config.toml
num_hidden_layers = 13
intermediate_size = 1024
norm_place = "pre"
rope_fraction = 1.0
attn_scale = 0.0884
init_std_down = 0.0188
schedule = "wsd"
decay_fraction = 0.604
max_seq_len = 256
doc_mask = false
dataset = "wikipedia_en"
Each number is 200 + 40 x the weight over its row's rms, rounded and kept within 0 to 999. Layers, rows and columns count from 0. The size before them is the row's rms in percent of the matrix's.

# down: layer 2 MLP down (transposed), 1024x384, rms 0.104, rows 572-638, columns 64-95
# gate: layer 2 MLP gate, 1024x384, rms 0.137, rows 573-639, columns 64-95
# up: layer 2 MLP up, 1024x384, rms 0.138, rows 573-638, columns 64-95
down572,100,183,169,199,257,153,160,186,160,168,137,152,227,188,178,224,185,183,170,184,208,186,135,172,160,193,286,252,169,256,221,139,169
gate573,105,228,214,192,211,203,263,159,248,247,181,201,152,209,219,253,243,212,266,244,237,160,161,147,293,123,223,184,197,190,187,175,158
up573,096,221,189,118,211,188,203,274,175,179,224,182,150,138,189,187,230,237,164,103,288,207,154,200,163,272,115,227,118,227,158,172,189
down573,099,212,221,189,201,221,215,271,277,264,207,106,181,238,226,242,187,168,140,141,248,150,241,231,203,227,176,155,209,150,186,173,239
gate574,099,154,175,265,278,147,190,218,199,178,142,241,185,166,168,121,176,143,189,171,209,262,99,252,171,189,189,225,165,211,170,168,177
up574,098,189,240,189,188,240,226,165,265,121,174,165,119,172,237,179,224,187,214,205,146,165,158,168,285,237,206,181,179,123,208,207,172
down574,099,226,185,225,143,242,186,183,150,204,206,218,134,252,186,191,252,236,189,203,194,221,195,238,132,172,214,205,146,235,237,193,121
gate575,094,151,240,189,253,160,224,128,170,203,153,210,119,217,249,172,159,190,203,200,278,154,150,271,234,196,188,188,182,176,231,188,113
up575,090,174,206,208,184,159,206,235,201,162,197,218,255,109,218,262,219,188,183,249,186,202,242,268,143,169,245,256,223,222,183,217,279
down575,099,162,134,207,230,216,275,177,175,239,211,223,199,254,230,130,231,208,218,264,222,161,224,185,192,148,197,253,158,180,210,184,181
gate576,097,147,236,255,263,202,186,138,112,252,227,172,184,129,225,203,155,204,234,243,185,181,207,196,273,222,170,200,160,165,200,257,168
up576,099,114,225,245,197,159,166,200,154,265,233,187,184,137,222,208,238,175,204,178,160,193,203,236,263,277,202,223,167,240,248,137,200
down576,099,148,259,148,203,235,216,226,196,244,228,223,225,207,230,211,192,223,240,214,202,182,207,249,145,222,162,229,164,197,164,255,210
gate577,105,234,166,210,165,259,194,202,139,218,123,258,220,173,239,180,198,209,235,220,201,142,215,233,213,263,260,248,126,185,189,251,147
up577,100,217,203,203,205,182,83,176,182,201,201,238,186,135,193,237,156,201,198,273,181,176,171,133,201,202,152,269,143,118,227,178,236
down577,106,247,141,179,261,186,232,182,233,252,218,265,93,213,165,149,165,130,279,198,216,222,186,217,198,205,181,306,248,189,228,176,179
gate578,090,199,184,202,210,166,247,199,206,177,175,192,174,198,196,250,226,165,177,201,156,184,207,247,252,128,195,227,209,245,107,146,218
up578,090,251,256,234,175,201,170,206,280,199,216,210,213,233,213,223,215,165,163,199,185,183,237,192,200,200,200,193,256,236,210,197,205
down578,095,137,198,279,189,210,189,231,234,174,255,173,205,194,210,181,225,241,140,179,190,187,194,222,236,134,147,200,178,180,196,197,208
gate579,097,269,156,263,217,160,214,204,214,155,161,246,167,200,237,266,185,181,183,220,207,211,208,221,252,210,216,169,164,156,244,178,206
up579,087,188,218,213,136,186,181,225,200,186,216,202,219,196,198,271,231,195,118,92,239,247,135,206,185,158,177,207,176,171,219,190,135
down579,093,230,145,220,177,178,229,198,223,171,231,186,205,295,198,199,168,211,130,217,184,204,146,170,185,165,197,139,231,239,184,227,216
gate580,107,163,195,148,258,152,191,102,227,173,154,122,253,162,198,250,204,232,214,207,210,267,232,191,217,226,238,254,161,193,215,201,186
up580,109,276,214,186,186,165,287,281,237,180,153,196,214,120,174,168,180,161,266,136,196,164,222,248,199,197,241,171,151,147,210,202,146
down580,109,213,189,184,228,184,192,195,211,223,185,217,233,275,191,230,147,188,230,266,224,221,214,214,161,227,150,211,222,203,183,110,223
gate581,106,214,144,185,171,157,256,223,234,249,173,228,212,119,197,234,235,153,243,237,179,189,164,204,258,185,227,252,212,165,232,230,147
up581,101,197,240,235,255,164,226,154,177,183,177,186,245,139,235,206,221,220,223,232,189,240,173,173,193,203,142,214,225,159,216,181,259
down581,101,150,251,179,202,209,177,191,118,285,228,181,273,192,171,178,205,200,222,148,281,191,162,223,102,220,159,197,181,237,197,179,230
gate582,095,152,199,203,142,148,171,287,168,179,257,193,202,264,200,238,170,131,169,157,207,179,139,174,164,201,198,131,183,210,200,169,163
up582,100,268,275,236,258,198,182,219,135,233,168,99,164,216,156,253,213,126,153,169,164,200,195,206,173,229,195,182,184,234,216,261,215
down582,097,209,232,196,158,265,214,142,103,138,177,234,168,225,138,210,185,254,171,156,142,181,218,138,173,235,182,188,276,205,194,218,242
gate583,097,204,183,129,236,199,177,302,145,205,249,207,181,211,196,229,164,170,178,191,174,214,216,182,132,194,208,122,202,181,184,236,277
up583,102,241,164,154,172,197,197,134,198,219,181,193,181,190,126,205,144,223,195,184,248,156,172,184,212,159,196,216,195,213,234,247,208
down583,104,240,232,162,168,252,185,214,267,138,151,247,243,179,179,170,231,227,219,182,183,239,286,265,191,156,196,212,245,250,220,291,176
gate584,097,229,172,232,122,197,254,190,138,221,184,205,235,222,268,221,173,163,221,230,259,195,168,270,204,210,188,162,141,278,158,253,172
up584,102,166,195,170,175,211,125,266,179,186,145,164,215,238,285,266,115,136,178,191,221,165,232,239,170,183,194,146,175,303,211,241,160
down584,098,212,197,175,239,195,197,175,251,199,196,164,136,190,194,160,224,247,206,203,205,153,207,215,242,227,116,217,186,203,192,162,175
gate585,098,157,206,226,175,223,233,222,194,250,249,276,153,206,142,65,166,160,182,179,227,170,206,176,195,170,219,202,240,267,212,248,171
up585,100,290,182,209,225,216,197,195,215,269,184,230,182,160,145,155,233,125,195,222,102,209,284,165,209,256,180,160,187,229,224,261,213
down585,101,209,250,218,184,156,249,197,171,254,219,186,267,196,171,241,174,187,254,187,200,178,278,224,185,210,240,193,212,253,238,171,226
gate586,104,258,243,189,212,246,255,205,198,239,228,174,146,159,177,194,151,187,196,153,190,230,265,172,171,158,157,257,176,193,208,170,163
up586,099,237,236,134,108,171,205,205,215,210,231,169,156,216,346,165,189,167,221,245,220,173,164,197,181,202,215,185,223,212,234,189,206
down586,104,238,284,259,155,256,248,169,261,153,198,217,148,193,235,198,170,199,277,188,179,183,194,245,122,187,148,125,168,184,220,161,194
gate587,107,185,148,187,128,217,152,121,168,192,237,225,190,254,191,189,227,170,175,185,211,209,212,194,203,207,233,174,222,196,256,215,131
up587,108,200,159,232,236,250,199,205,255,195,199,166,189,166,215,245,249,199,223,242,239,220,202,154,190,170,228,180,203,163,156,212,184
down587,104,196,222,226,123,180,210,179,224,196,175,197,190,109,246,183,131,133,116,194,120,249,211,213,288,224,190,166,227,283,237,181,167
gate588,094,199,316,174,233,188,163,95,198,190,197,165,196,250,158,262,231,199,126,271,195,189,153,200,210,173,212,290,150,199,186,194,255
up588,090,179,267,139,233,160,173,117,256,216,260,204,170,214,137,246,203,180,193,239,166,226,179,221,222,219,181,257,167,145,211,223,221
down588,096,272,240,278,208,185,252,175,166,215,235,173,214,136,161,278,223,193,262,260,130,171,146,248,202,237,154,269,260,246,221,154,251
gate589,102,217,254,206,230,249,135,164,165,198,223,173,164,245,132,266,277,115,250,208,134,224,190,220,227,179,202,162,233,186,232,133,165
up589,092,170,154,179,174,192,252,208,189,157,154,222,206,164,171,261,90,248,145,148,213,168,256,171,142,234,293,208,153,209,163,237,245
down589,097,248,238,278,208,171,136,207,235,228,139,211,177,196,230,206,211,169,222,242,172,208,228,225,193,239,230,201,234,242,244,189,138
gate590,090,205,230,199,250,200,225,218,174,175,209,165,276,239,185,202,233,224,171,239,178,149,103,245,168,199,210,223,178,237,172,158,219
up590,096,157,174,204,193,137,170,162,185,196,172,201,230,221,234,244,141,153,96,189,239,215,120,172,300,166,231,199,148,222,155,200,252
down590,095,274,156,165,173,187,288,253,246,174,234,143,189,258,161,166,200,165,207,195,174,147,177,244,259,152,190,228,184,214,206,293,247
gate591,094,254,189,153,205,270,205,176,328,188,153,195,191,181,160,210,204,93,220,181,283,177,151,218,85,213,207,128,224,240,237,213,147
up591,092,293,229,163,246,220,196,177,302,259,179,166,217,135,123,180,165,144,231,196,184,172,191,185,155,181,193,247,263,171,193,249,179
down591,097,111,199,240,208,169,186,222,193,147,197,128,223,187,139,217,157,201,184,171,176,203,291,258,229,210,178,192,245,226,202,205,212
gate592,101,238,210,219,270,233,219,217,154,197,189,230,196,213,86,125,191,247,175,234,212,176,171,173,209,233,158,104,297,168,178,245,185
up592,099,200,300,160,165,191,177,224,219,178,212,136,238,167,172,225,253,236,199,201,156,239,206,263,304,245,168,252,239,140,189,215,232
down592,099,121,183,169,200,212,277,177,253,189,216,128,224,180,168,221,150,189,222,209,236,216,204,195,250,213,200,234,259,246,240,257,270
gate593,096,180,169,212,222,162,160,207,228,171,165,278,152,166,203,162,254,187,233,193,197,172,138,174,208,260,169,155,236,194,285,231,187
up593,091,216,207,169,199,217,277,252,199,201,239,138,199,163,174,234,195,174,190,204,141,222,233,300,209,162,227,275,187,106,163,171,193
down593,091,168,184,167,168,183,268,122,228,174,157,197,184,184,231,167,234,189,158,152,169,213,183,224,169,111,176,163,176,254,225,208,175
gate594,101,226,129,221,214,243,249,238,193,185,196,159,155,174,253,231,236,248,214,254,211,192,206,219,214,176,148,216,283,163,259,241,251
up594,100,193,185,180,179,251,215,188,203,168,185,223,188,248,239,171,217,204,166,219,166,175,222,165,240,266,191,171,211,183,196,201,175
down594,102,134,317,207,165,140,138,182,227,280,221,163,165,122,294,192,162,223,174,253,236,155,193,170,248,248,190,175,142,131,147,231,119
gate595,104,196,189,87,165,208,192,209,183,217,237,199,253,111,141,230,213,203,224,204,200,183,249,231,183,149,186,162,215,199,168,138,149
up595,101,157,239,172,193,150,171,205,189,235,174,98,182,197,221,218,181,187,220,177,208,198,218,203,213,161,207,167,243,217,238,206,133
down595,098,155,157,138,219,130,148,138,219,319,171,233,232,223,236,196,258,177,218,236,191,145,179,167,181,239,171,178,169,235,202,210,240
gate596,094,175,192,248,188,137,168,135,287,166,148,229,155,190,129,162,207,242,185,201,198,163,213,253,193,192,225,188,151,155,266,194,173
up596,088,192,209,130,219,197,197,209,232,223,183,187,328,183,192,208,208,202,202,147,168,266,215,172,133,261,176,300,251,146,209,231,215
down596,097,175,197,215,178,249,144,105,262,331,237,148,198,269,172,169,143,207,188,182,282,209,196,168,194,222,150,161,264,191,120,177,232
gate597,102,215,265,166,204,187,176,217,153,182,130,186,170,221,197,211,249,219,235,103,165,185,196,128,222,171,212,211,174,177,222,169,175
up597,096,166,265,250,100,156,190,280,202,230,187,264,176,194,250,145,266,161,145,198,141,206,181,264,244,239,304,194,225,198,206,168,235
down597,096,257,157,178,191,205,271,144,212,185,244,223,195,208,173,222,180,122,138,122,249,213,177,228,198,198,177,203,204,209,196,183,168
gate598,105,228,234,195,159,183,260,181,180,204,274,246,272,212,219,196,230,152,196,207,177,160,208,216,191,180,237,123,206,151,156,215,228
up598,111,168,226,171,152,213,250,158,174,93,255,199,149,184,189,240,188,180,251,215,190,223,188,159,257,182,227,105,181,110,199,187,164
down598,111,185,185,158,123,267,197,196,131,126,180,221,127,167,184,207,281,151,199,176,186,227,227,224,254,249,216,165,278,282,261,268,215
gate599,094,244,204,238,251,240,218,185,189,207,218,176,125,254,230,227,262,204,179,211,227,231,201,260,135,203,171,159,270,203,218,223,267
up599,097,261,172,126,233,243,218,126,177,201,181,239,198,193,164,229,328,218,134,197,148,257,245,231,223,147,223,261,231,196,155,196,219
down599,097,263,186,192,226,265,281,202,203,195,157,206,194,265,237,238,230,280,161,212,223,243,218,209,190,165,153,172,239,204,223,231,109
gate600,095,206,192,234,193,185,146,165,213,173,182,211,228,202,254,171,227,140,249,161,209,154,174,196,182,279,201,152,255,199,172,239,202
up600,099,180,180,223,260,279,168,220,195,213,123,166,170,197,165,213,169,181,184,191,196,190,157,257,199,107,98,239,175,252,134,228,236
down600,097,253,216,168,273,204,170,172,112,144,203,186,216,220,158,260,173,200,198,288,198,174,188,287,242,239,222,235,221,190,212,148,179
gate601,094,148,170,173,175,200,234,235,192,223,137,203,228,207,171,185,229,249,194,219,223,238,182,168,172,247,170,237,187,255,177,214,258
up601,097,168,165,217,145,231,196,193,219,188,178,174,182,221,183,192,157,257,204,239,209,227,197,212,267,247,205,186,251,226,258,277,144
down601,095,163,167,233,222,129,178,220,228,231,190,160,197,179,158,235,152,173,162,197,169,194,193,141,234,212,173,173,212,229,210,126,217
gate602,109,179,215,181,207,176,226,214,251,224,233,249,212,108,153,214,148,142,106,155,126,176,116,234,189,354,189,157,177,233,216,174,168
up602,109,199,232,226,149,175,214,250,160,193,196,193,170,136,223,174,199,140,196,181,158,196,131,239,131,314,181,186,173,192,213,179,190
down602,101,215,196,196,192,122,206,172,181,165,219,235,210,158,143,193,208,223,232,217,178,191,246,163,128,235,225,167,135,189,232,225,203
gate603,103,219,217,231,213,209,170,188,158,157,151,240,194,235,179,295,228,166,229,152,221,159,237,209,235,299,221,127,152,196,211,224,145
up603,100,174,249,204,175,162,168,159,163,121,176,238,131,204,133,209,170,190,225,223,182,246,185,226,129,258,160,179,234,177,185,223,189
down603,096,163,147,156,220,142,110,161,249,138,295,144,136,166,238,85,167,183,258,247,212,131,146,191,191,168,212,165,160,141,134,221,199
gate604,102,195,194,173,275,223,254,238,198,227,136,168,195,254,212,166,161,152,217,165,206,217,196,288,187,251,219,173,256,181,230,234,166
up604,104,206,262,186,245,164,269,133,194,141,245,240,194,195,152,272,197,220,214,198,220,280,179,158,136,246,217,175,154,196,190,236,184
down604,105,181,230,223,144,227,229,192,238,183,299,246,222,150,247,178,206,168,280,162,207,268,96,167,131,167,219,138,217,129,175,139,191
gate605,091,136,284,268,164,266,167,196,159,182,213,211,174,191,223,202,232,221,230,164,166,201,133,167,183,220,202,253,214,202,256,202,190
up605,091,282,125,180,189,223,158,225,254,243,190,175,193,191,117,154,264,140,177,234,190,243,201,195,181,129,207,241,192,224,203,203,71
down605,095,172,214,251,133,204,196,224,210,277,221,157,117,203,154,205,277,266,220,245,255,217,138,178,258,195,207,191,219,165,174,234,147
gate606,094,269,196,190,208,207,162,166,207,230,129,211,241,188,162,243,276,274,231,204,220,158,193,140,175,190,207,167,96,186,211,206,137
up606,097,220,236,227,234,175,251,172,247,148,167,201,153,227,236,199,191,165,152,231,212,236,200,197,151,281,174,205,199,169,232,204,243
down606,099,259,131,223,170,275,178,194,230,229,175,162,209,171,172,174,163,181,181,206,223,130,220,179,212,201,208,161,158,226,219,261,300
gate607,100,247,122,297,193,232,179,268,257,259,226,235,176,197,259,161,180,185,164,259,229,177,176,237,188,171,165,172,217,178,198,216,187
up607,100,136,234,192,275,180,193,189,261,161,246,275,218,183,131,220,202,195,206,215,198,249,167,187,172,232,208,264,150,199,203,200,235
down607,099,128,236,261,155,225,172,118,199,205,106,187,268,230,144,147,180,173,190,225,137,236,280,264,210,249,232,199,223,255,220,251,207
gate608,105,130,125,237,219,283,134,171,186,186,190,114,211,195,168,209,166,134,181,206,251,252,221,193,159,189,152,237,194,203,151,176,202
up608,107,215,188,144,212,218,195,207,272,166,184,243,244,134,241,193,119,221,175,196,190,239,172,231,212,185,245,228,268,152,209,234,170
down608,100,208,226,277,248,228,199,221,153,177,147,220,145,223,203,198,233,177,176,163,136,163,232,157,183,202,168,248,152,251,156,214,210
gate609,095,211,266,264,261,208,240,215,200,219,182,124,182,198,186,171,170,192,240,193,184,186,151,196,141,176,148,113,245,242,310,180,248
up609,097,173,238,175,186,165,221,165,187,198,182,314,155,113,234,119,239,177,149,190,210,215,256,253,199,209,236,266,208,187,160,197,219
down609,097,225,251,203,156,210,209,241,241,225,114,132,237,222,204,207,175,194,205,196,231,142,191,205,182,189,184,236,216,146,269,205,190
gate610,104,143,151,226,253,185,134,191,171,287,253,218,182,154,177,129,167,182,282,176,149,226,209,156,250,160,150,161,193,172,199,148,196
up610,112,235,214,194,159,260,204,286,188,192,260,185,177,231,162,210,201,206,220,198,277,223,237,240,217,190,204,188,215,248,245,180,182
down610,099,92,268,135,193,163,232,218,183,191,185,192,223,256,262,284,145,212,182,169,198,222,208,187,202,183,199,146,192,207,205,179,195
gate611,098,206,202,231,243,135,170,174,224,179,134,238,211,248,190,189,198,191,238,170,185,214,257,188,225,231,167,183,157,218,175,181,189
up611,092,139,137,179,178,175,236,198,186,230,171,231,192,163,125,209,208,246,206,216,204,256,218,230,201,194,156,266,192,204,223,239,169
down611,098,267,242,147,234,230,188,289,190,177,192,197,280,252,237,199,129,300,227,223,186,197,231,111,182,226,226,212,187,170,160,134,109
gate612,102,132,226,189,223,83,226,240,246,192,234,232,254,181,170,228,194,190,234,197,118,206,153,155,201,249,220,213,200,213,278,229,212
up612,098,244,145,230,221,106,265,210,215,251,272,180,146,210,213,252,250,244,181,120,180,245,243,214,155,235,244,203,176,237,225,262,200
down612,103,224,188,167,156,158,229,222,189,178,241,232,168,145,210,178,221,181,230,187,210,208,219,186,262,186,178,214,153,177,182,241,279
gate613,101,227,169,197,206,220,211,223,234,243,199,216,231,210,201,138,217,176,155,189,165,222,347,226,148,253,220,162,208,266,139,159,186
up613,107,287,152,208,193,254,199,186,250,178,204,201,261,196,241,127,245,204,177,217,254,94,193,243,158,220,230,236,221,237,275,157,195
down613,101,87,189,156,177,194,159,208,239,237,176,243,116,238,150,175,196,178,203,172,139,193,202,162,235,219,174,226,291,203,209,265,161
gate614,093,215,267,219,225,203,162,310,182,209,228,205,209,144,238,153,186,164,259,231,234,153,214,170,223,268,133,211,230,198,141,171,162
up614,094,211,223,210,223,272,221,204,199,204,206,146,260,246,149,202,239,118,291,206,186,178,187,213,210,217,260,188,199,215,164,253,175
down614,096,292,178,209,128,148,141,239,222,216,177,209,224,228,158,211,114,213,172,248,184,293,227,145,166,222,250,241,217,208,159,178,224
gate615,097,193,184,129,177,238,142,194,239,260,140,250,230,200,192,200,158,224,184,141,246,206,222,218,164,220,203,183,172,131,277,202,214
up615,100,175,131,159,260,179,243,208,260,292,202,197,210,164,166,150,241,153,214,236,198,159,181,210,275,188,130,283,225,163,192,223,193
down615,100,183,186,197,215,199,139,257,234,206,181,148,154,181,305,195,135,246,157,263,240,155,186,204,149,186,193,240,211,231,249,236,159
gate616,101,140,286,151,222,185,176,172,203,220,162,207,250,186,237,220,208,213,269,135,261,199,209,291,144,168,195,205,213,200,204,181,186
up616,106,195,209,223,175,156,141,182,194,171,218,226,244,201,104,272,188,193,224,161,173,213,203,219,230,203,178,218,157,178,201,152,261
down616,099,167,235,182,228,142,251,173,212,163,170,135,208,162,297,159,153,144,126,165,145,211,242,232,305,169,174,188,242,198,180,176,216
gate617,105,225,131,150,274,199,173,221,142,202,237,178,277,222,153,231,214,188,215,177,140,197,293,189,205,183,181,190,225,207,174,156,190
up617,096,199,180,221,210,228,165,261,196,210,161,188,312,167,205,242,222,140,221,211,164,216,269,159,204,203,245,159,154,227,159,131,164
down617,094,175,172,193,159,151,194,250,240,228,223,117,190,199,206,102,203,207,247,200,179,208,268,241,234,179,206,205,157,177,176,301,145
gate618,105,245,147,213,177,178,176,211,152,216,229,183,225,212,206,207,93,185,274,195,120,229,197,252,209,173,192,180,145,176,195,197,172
up618,100,188,278,191,262,197,192,165,239,124,154,182,276,141,117,230,216,207,267,164,132,183,211,197,211,218,207,227,207,110,165,224,175
down618,099,176,272,125,197,247,208,196,222,231,233,225,168,180,135,191,239,150,229,209,228,276,216,168,275,235,187,136,192,293,221,159,181
gate619,099,253,200,251,199,156,218,219,185,260,206,185,221,193,157,205,213,142,253,144,183,167,234,207,207,155,241,206,210,239,230,208,192
up619,094,244,229,189,155,195,220,284,226,180,234,190,292,181,257,268,215,206,174,219,209,174,173,249,157,164,171,204,251,200,209,201,146
down619,100,165,233,190,201,213,177,218,207,169,124,163,205,243,254,263,211,151,186,257,159,158,135,204,130,124,176,203,213,218,203,240,245
gate620,108,245,144,210,221,247,164,183,147,233,220,236,211,236,227,256,247,124,189,166,154,196,210,228,210,149,222,239,186,176,106,187,176
up620,102,157,262,207,175,147,213,224,220,177,210,212,165,160,181,225,251,183,239,211,218,195,115,132,210,241,197,172,175,208,235,189,302
down620,105,243,229,190,236,260,245,289,195,222,257,231,220,141,181,195,275,193,234,186,238,258,232,150,234,231,178,173,159,227,166,221,285
gate621,111,175,239,300,233,129,149,206,142,203,275,221,187,233,162,197,206,183,293,292,211,234,182,275,183,177,216,237,230,180,203,214,228
up621,117,190,254,126,161,221,222,173,198,135,194,166,144,175,202,181,256,199,249,195,220,169,183,224,278,232,252,200,153,246,232,159,274
down621,110,215,248,183,163,157,236,118,216,122,178,244,234,195,224,208,198,173,171,159,194,182,146,273,210,244,236,172,174,215,269,244,210
gate622,099,200,209,172,195,207,111,107,110,229,162,232,149,222,121,197,290,177,185,193,143,182,191,231,153,207,281,194,224,264,219,173,227
up622,101,153,196,200,215,264,129,107,184,273,138,199,197,120,207,245,169,213,183,161,134,189,182,276,165,202,231,226,223,217,142,201,160
down622,097,240,175,224,156,185,199,155,199,212,228,184,201,148,249,193,176,228,180,306,166,210,229,205,105,170,177,142,155,171,235,149,176
gate623,102,187,186,244,227,215,241,165,104,125,127,188,165,177,214,178,190,225,199,221,164,183,216,220,145,190,208,237,175,248,193,226,239
up623,099,179,205,275,159,108,187,199,205,215,170,278,161,230,235,161,193,248,206,253,151,205,228,204,200,253,210,195,216,180,199,159,229
down623,102,159,222,210,184,149,206,192,198,163,177,236,151,213,209,179,199,193,160,251,201,176,207,165,113,212,205,183,194,183,131,178,202
gate624,101,273,180,180,272,222,156,146,227,122,155,254,259,222,187,231,143,212,155,236,171,146,178,132,272,267,202,231,201,193,250,158,256
up624,100,248,252,243,154,146,158,247,105,187,223,155,165,164,185,139,176,142,201,300,267,281,160,215,155,172,231,198,259,211,133,187,247
down624,103,267,169,164,201,233,143,240,142,163,246,112,210,243,213,232,200,245,218,201,274,214,203,221,162,248,192,254,134,231,179,248,162
gate625,088,178,205,205,187,255,261,134,217,155,241,249,234,173,95,216,182,181,224,207,234,166,231,167,139,255,144,214,218,199,284,247,176
up625,092,197,173,169,198,179,234,343,189,238,195,185,234,237,282,174,188,194,246,235,175,187,203,241,228,181,272,145,202,219,122,153,292
down625,090,125,212,221,189,213,153,192,222,150,188,224,225,197,121,220,197,137,183,184,278,173,246,210,183,194,159,281,198,228,184,180,232
gate626,099,188,225,187,206,202,187,146,202,173,176,202,185,188,158,183,187,216,140,246,213,254,216,120,247,177,195,162,166,240,227,191,199
up626,100,183,162,164,210,154,257,128,159,123,178,141,258,199,226,197,203,281,259,195,208,198,160,239,227,207,153,182,202,223,199,252,253
down626,104,226,186,219,188,233,246,209,194,156,288,197,232,179,236,216,228,236,204,199,199,170,197,207,233,135,173,205,132,215,199,141,199
gate627,102,141,214,212,194,173,152,207,237,159,180,192,225,197,276,214,269,209,162,201,155,160,232,188,206,174,216,208,147,184,229,256,151
up627,097,172,126,159,188,222,197,209,203,192,156,166,162,268,147,142,129,194,232,186,251,116,197,191,210,166,235,255,212,183,273,249,192
down627,102,206,216,178,265,271,207,157,193,212,263,199,204,239,206,188,229,237,240,187,250,177,209,161,189,240,192,168,248,170,278,161,204
gate628,095,217,208,226,224,140,183,178,177,270,213,216,206,179,220,212,180,188,265,141,242,233,247,184,114,238,145,188,199,217,276,170,157
up628,097,200,225,182,122,200,204,241,173,212,144,182,227,230,210,186,223,228,202,192,235,222,228,136,244,180,243,130,227,114,226,238,207
down628,099,243,146,164,216,242,158,173,170,179,258,142,261,202,198,195,208,169,201,161,235,218,251,150,190,228,231,236,168,192,194,235,193
gate629,100,201,284,180,229,209,125,136,150,161,276,281,255,232,127,177,111,201,239,206,143,222,192,216,123,164,270,282,255,169,248,219,257
up629,102,247,247,168,219,213,214,207,160,188,328,292,265,206,168,150,158,228,188,221,170,146,177,179,242,214,230,271,218,234,197,166,203
down629,101,198,221,185,181,154,226,187,176,239,147,145,201,228,249,185,239,258,235,189,170,220,164,148,219,208,160,221,141,141,170,216,218
gate630,099,215,244,190,210,200,163,108,128,242,199,179,203,251,188,224,216,245,234,176,185,295,287,203,212,116,211,190,178,226,204,241,258
up630,104,228,147,199,238,238,241,230,188,182,175,227,237,87,196,216,196,224,239,229,181,197,175,232,183,243,232,204,222,188,168,226,161
down630,104,177,239,248,152,228,160,186,182,189,171,182,213,149,238,242,261,213,240,197,214,213,286,159,293,170,231,160,248,144,214,207,181
gate631,095,117,175,220,127,192,209,160,264,229,203,143,154,177,119,203,171,120,196,229,191,160,181,200,257,233,271,126,175,194,252,218,257
up631,091,246,183,249,208,227,245,167,235,140,194,233,205,231,250,219,120,264,190,261,191,216,160,246,167,230,214,253,203,169,163,186,257
down631,097,163,252,215,215,160,178,132,181,210,172,294,193,208,165,195,206,278,187,250,276,174,201,224,156,247,183,237,183,155,272,246,198
gate632,095,169,233,316,139,191,174,205,135,193,163,207,238,192,251,207,194,100,283,180,159,146,206,174,149,209,242,174,140,249,193,248,188
up632,097,181,146,173,199,224,144,186,190,212,175,208,182,235,163,177,152,182,242,162,236,186,193,318,132,191,242,235,170,229,183,218,159
down632,094,165,149,163,178,285,224,236,208,139,196,184,223,228,161,198,216,220,143,213,220,208,167,86,250,258,163,169,187,169,175,167,276
gate633,093,175,220,214,168,160,185,261,169,209,220,132,209,220,248,207,237,184,219,216,167,218,191,176,211,238,202,211,131,131,227,139,225
up633,094,221,102,233,277,202,231,240,202,223,174,179,203,188,254,215,201,220,137,187,163,150,149,245,157,161,219,160,229,200,208,181,174
down633,097,166,182,234,197,164,253,197,187,196,190,224,164,236,211,149,171,186,192,216,202,222,249,143,185,195,228,244,124,213,212,217,175
gate634,098,223,248,213,229,153,207,179,140,270,157,192,216,282,143,168,224,232,199,173,138,185,173,266,243,183,231,212,236,261,131,309,235
up634,102,187,150,139,162,236,127,124,215,233,151,190,266,248,224,241,226,227,222,186,200,216,186,201,189,181,206,180,223,162,162,225,269
down634,101,162,155,193,172,215,220,138,210,186,169,170,173,237,196,209,175,229,144,251,144,162,200,234,172,192,226,204,161,121,234,244,232
gate635,102,143,186,239,171,136,218,261,141,163,212,223,205,272,160,188,200,193,191,182,155,193,222,265,249,242,221,121,193,214,161,214,217
up635,101,290,197,174,232,181,197,154,195,168,176,218,162,133,209,196,172,201,215,204,231,228,203,188,147,218,247,197,186,193,256,187,246
down635,103,164,248,230,168,196,247,208,204,231,210,218,195,134,195,152,251,225,201,163,206,229,260,192,164,190,233,191,148,202,213,182,239
gate636,106,164,242,137,214,242,220,213,209,169,146,191,182,301,161,177,231,192,170,215,197,180,125,193,166,145,143,208,163,216,233,155,168
up636,097,270,167,202,193,213,220,151,253,234,210,194,230,80,237,241,205,83,229,176,236,179,204,180,199,106,200,225,202,119,158,214,221
down636,101,220,243,176,175,225,254,186,179,160,202,259,250,207,198,252,184,208,115,177,179,222,250,159,223,236,271,136,175,252,208,223,234
gate637,090,160,178,202,217,180,187,136,122,113,259,201,175,258,152,116,208,204,228,193,227,192,227,253,307,222,208,247,195,275,237,142,255
up637,094,187,169,205,187,246,220,272,269,271,120,180,200,170,239,256,156,163,153,202,216,206,157,112,196,191,168,132,254,182,170,233,198
down637,096,124,171,165,177,178,209,196,271,242,166,277,226,244,158,129,220,103,192,240,217,243,217,195,149,203,249,213,264,251,208,202,197
gate638,118,215,226,246,292,210,248,152,171,164,259,190,208,262,209,244,142,256,187,174,238,208,283,221,207,222,187,151,219,247,164,197,193
up638,115,168,234,262,323,184,206,128,207,126,265,187,171,326,208,212,184,152,196,176,195,197,278,132,212,185,206,213,154,230,190,170,224
down638,113,219,203,210,240,137,252,159,269,210,158,205,177,221,161,247,222,202,167,285,184,209,114,153,175,207,239,230,146,254,202,216,193
gate639,091,189,193,195,256,193,211,150,178,214,167,186,137,252,173,263,137,132,208,181,177,194,262,202,243,200,194,191,269,159,104,218,169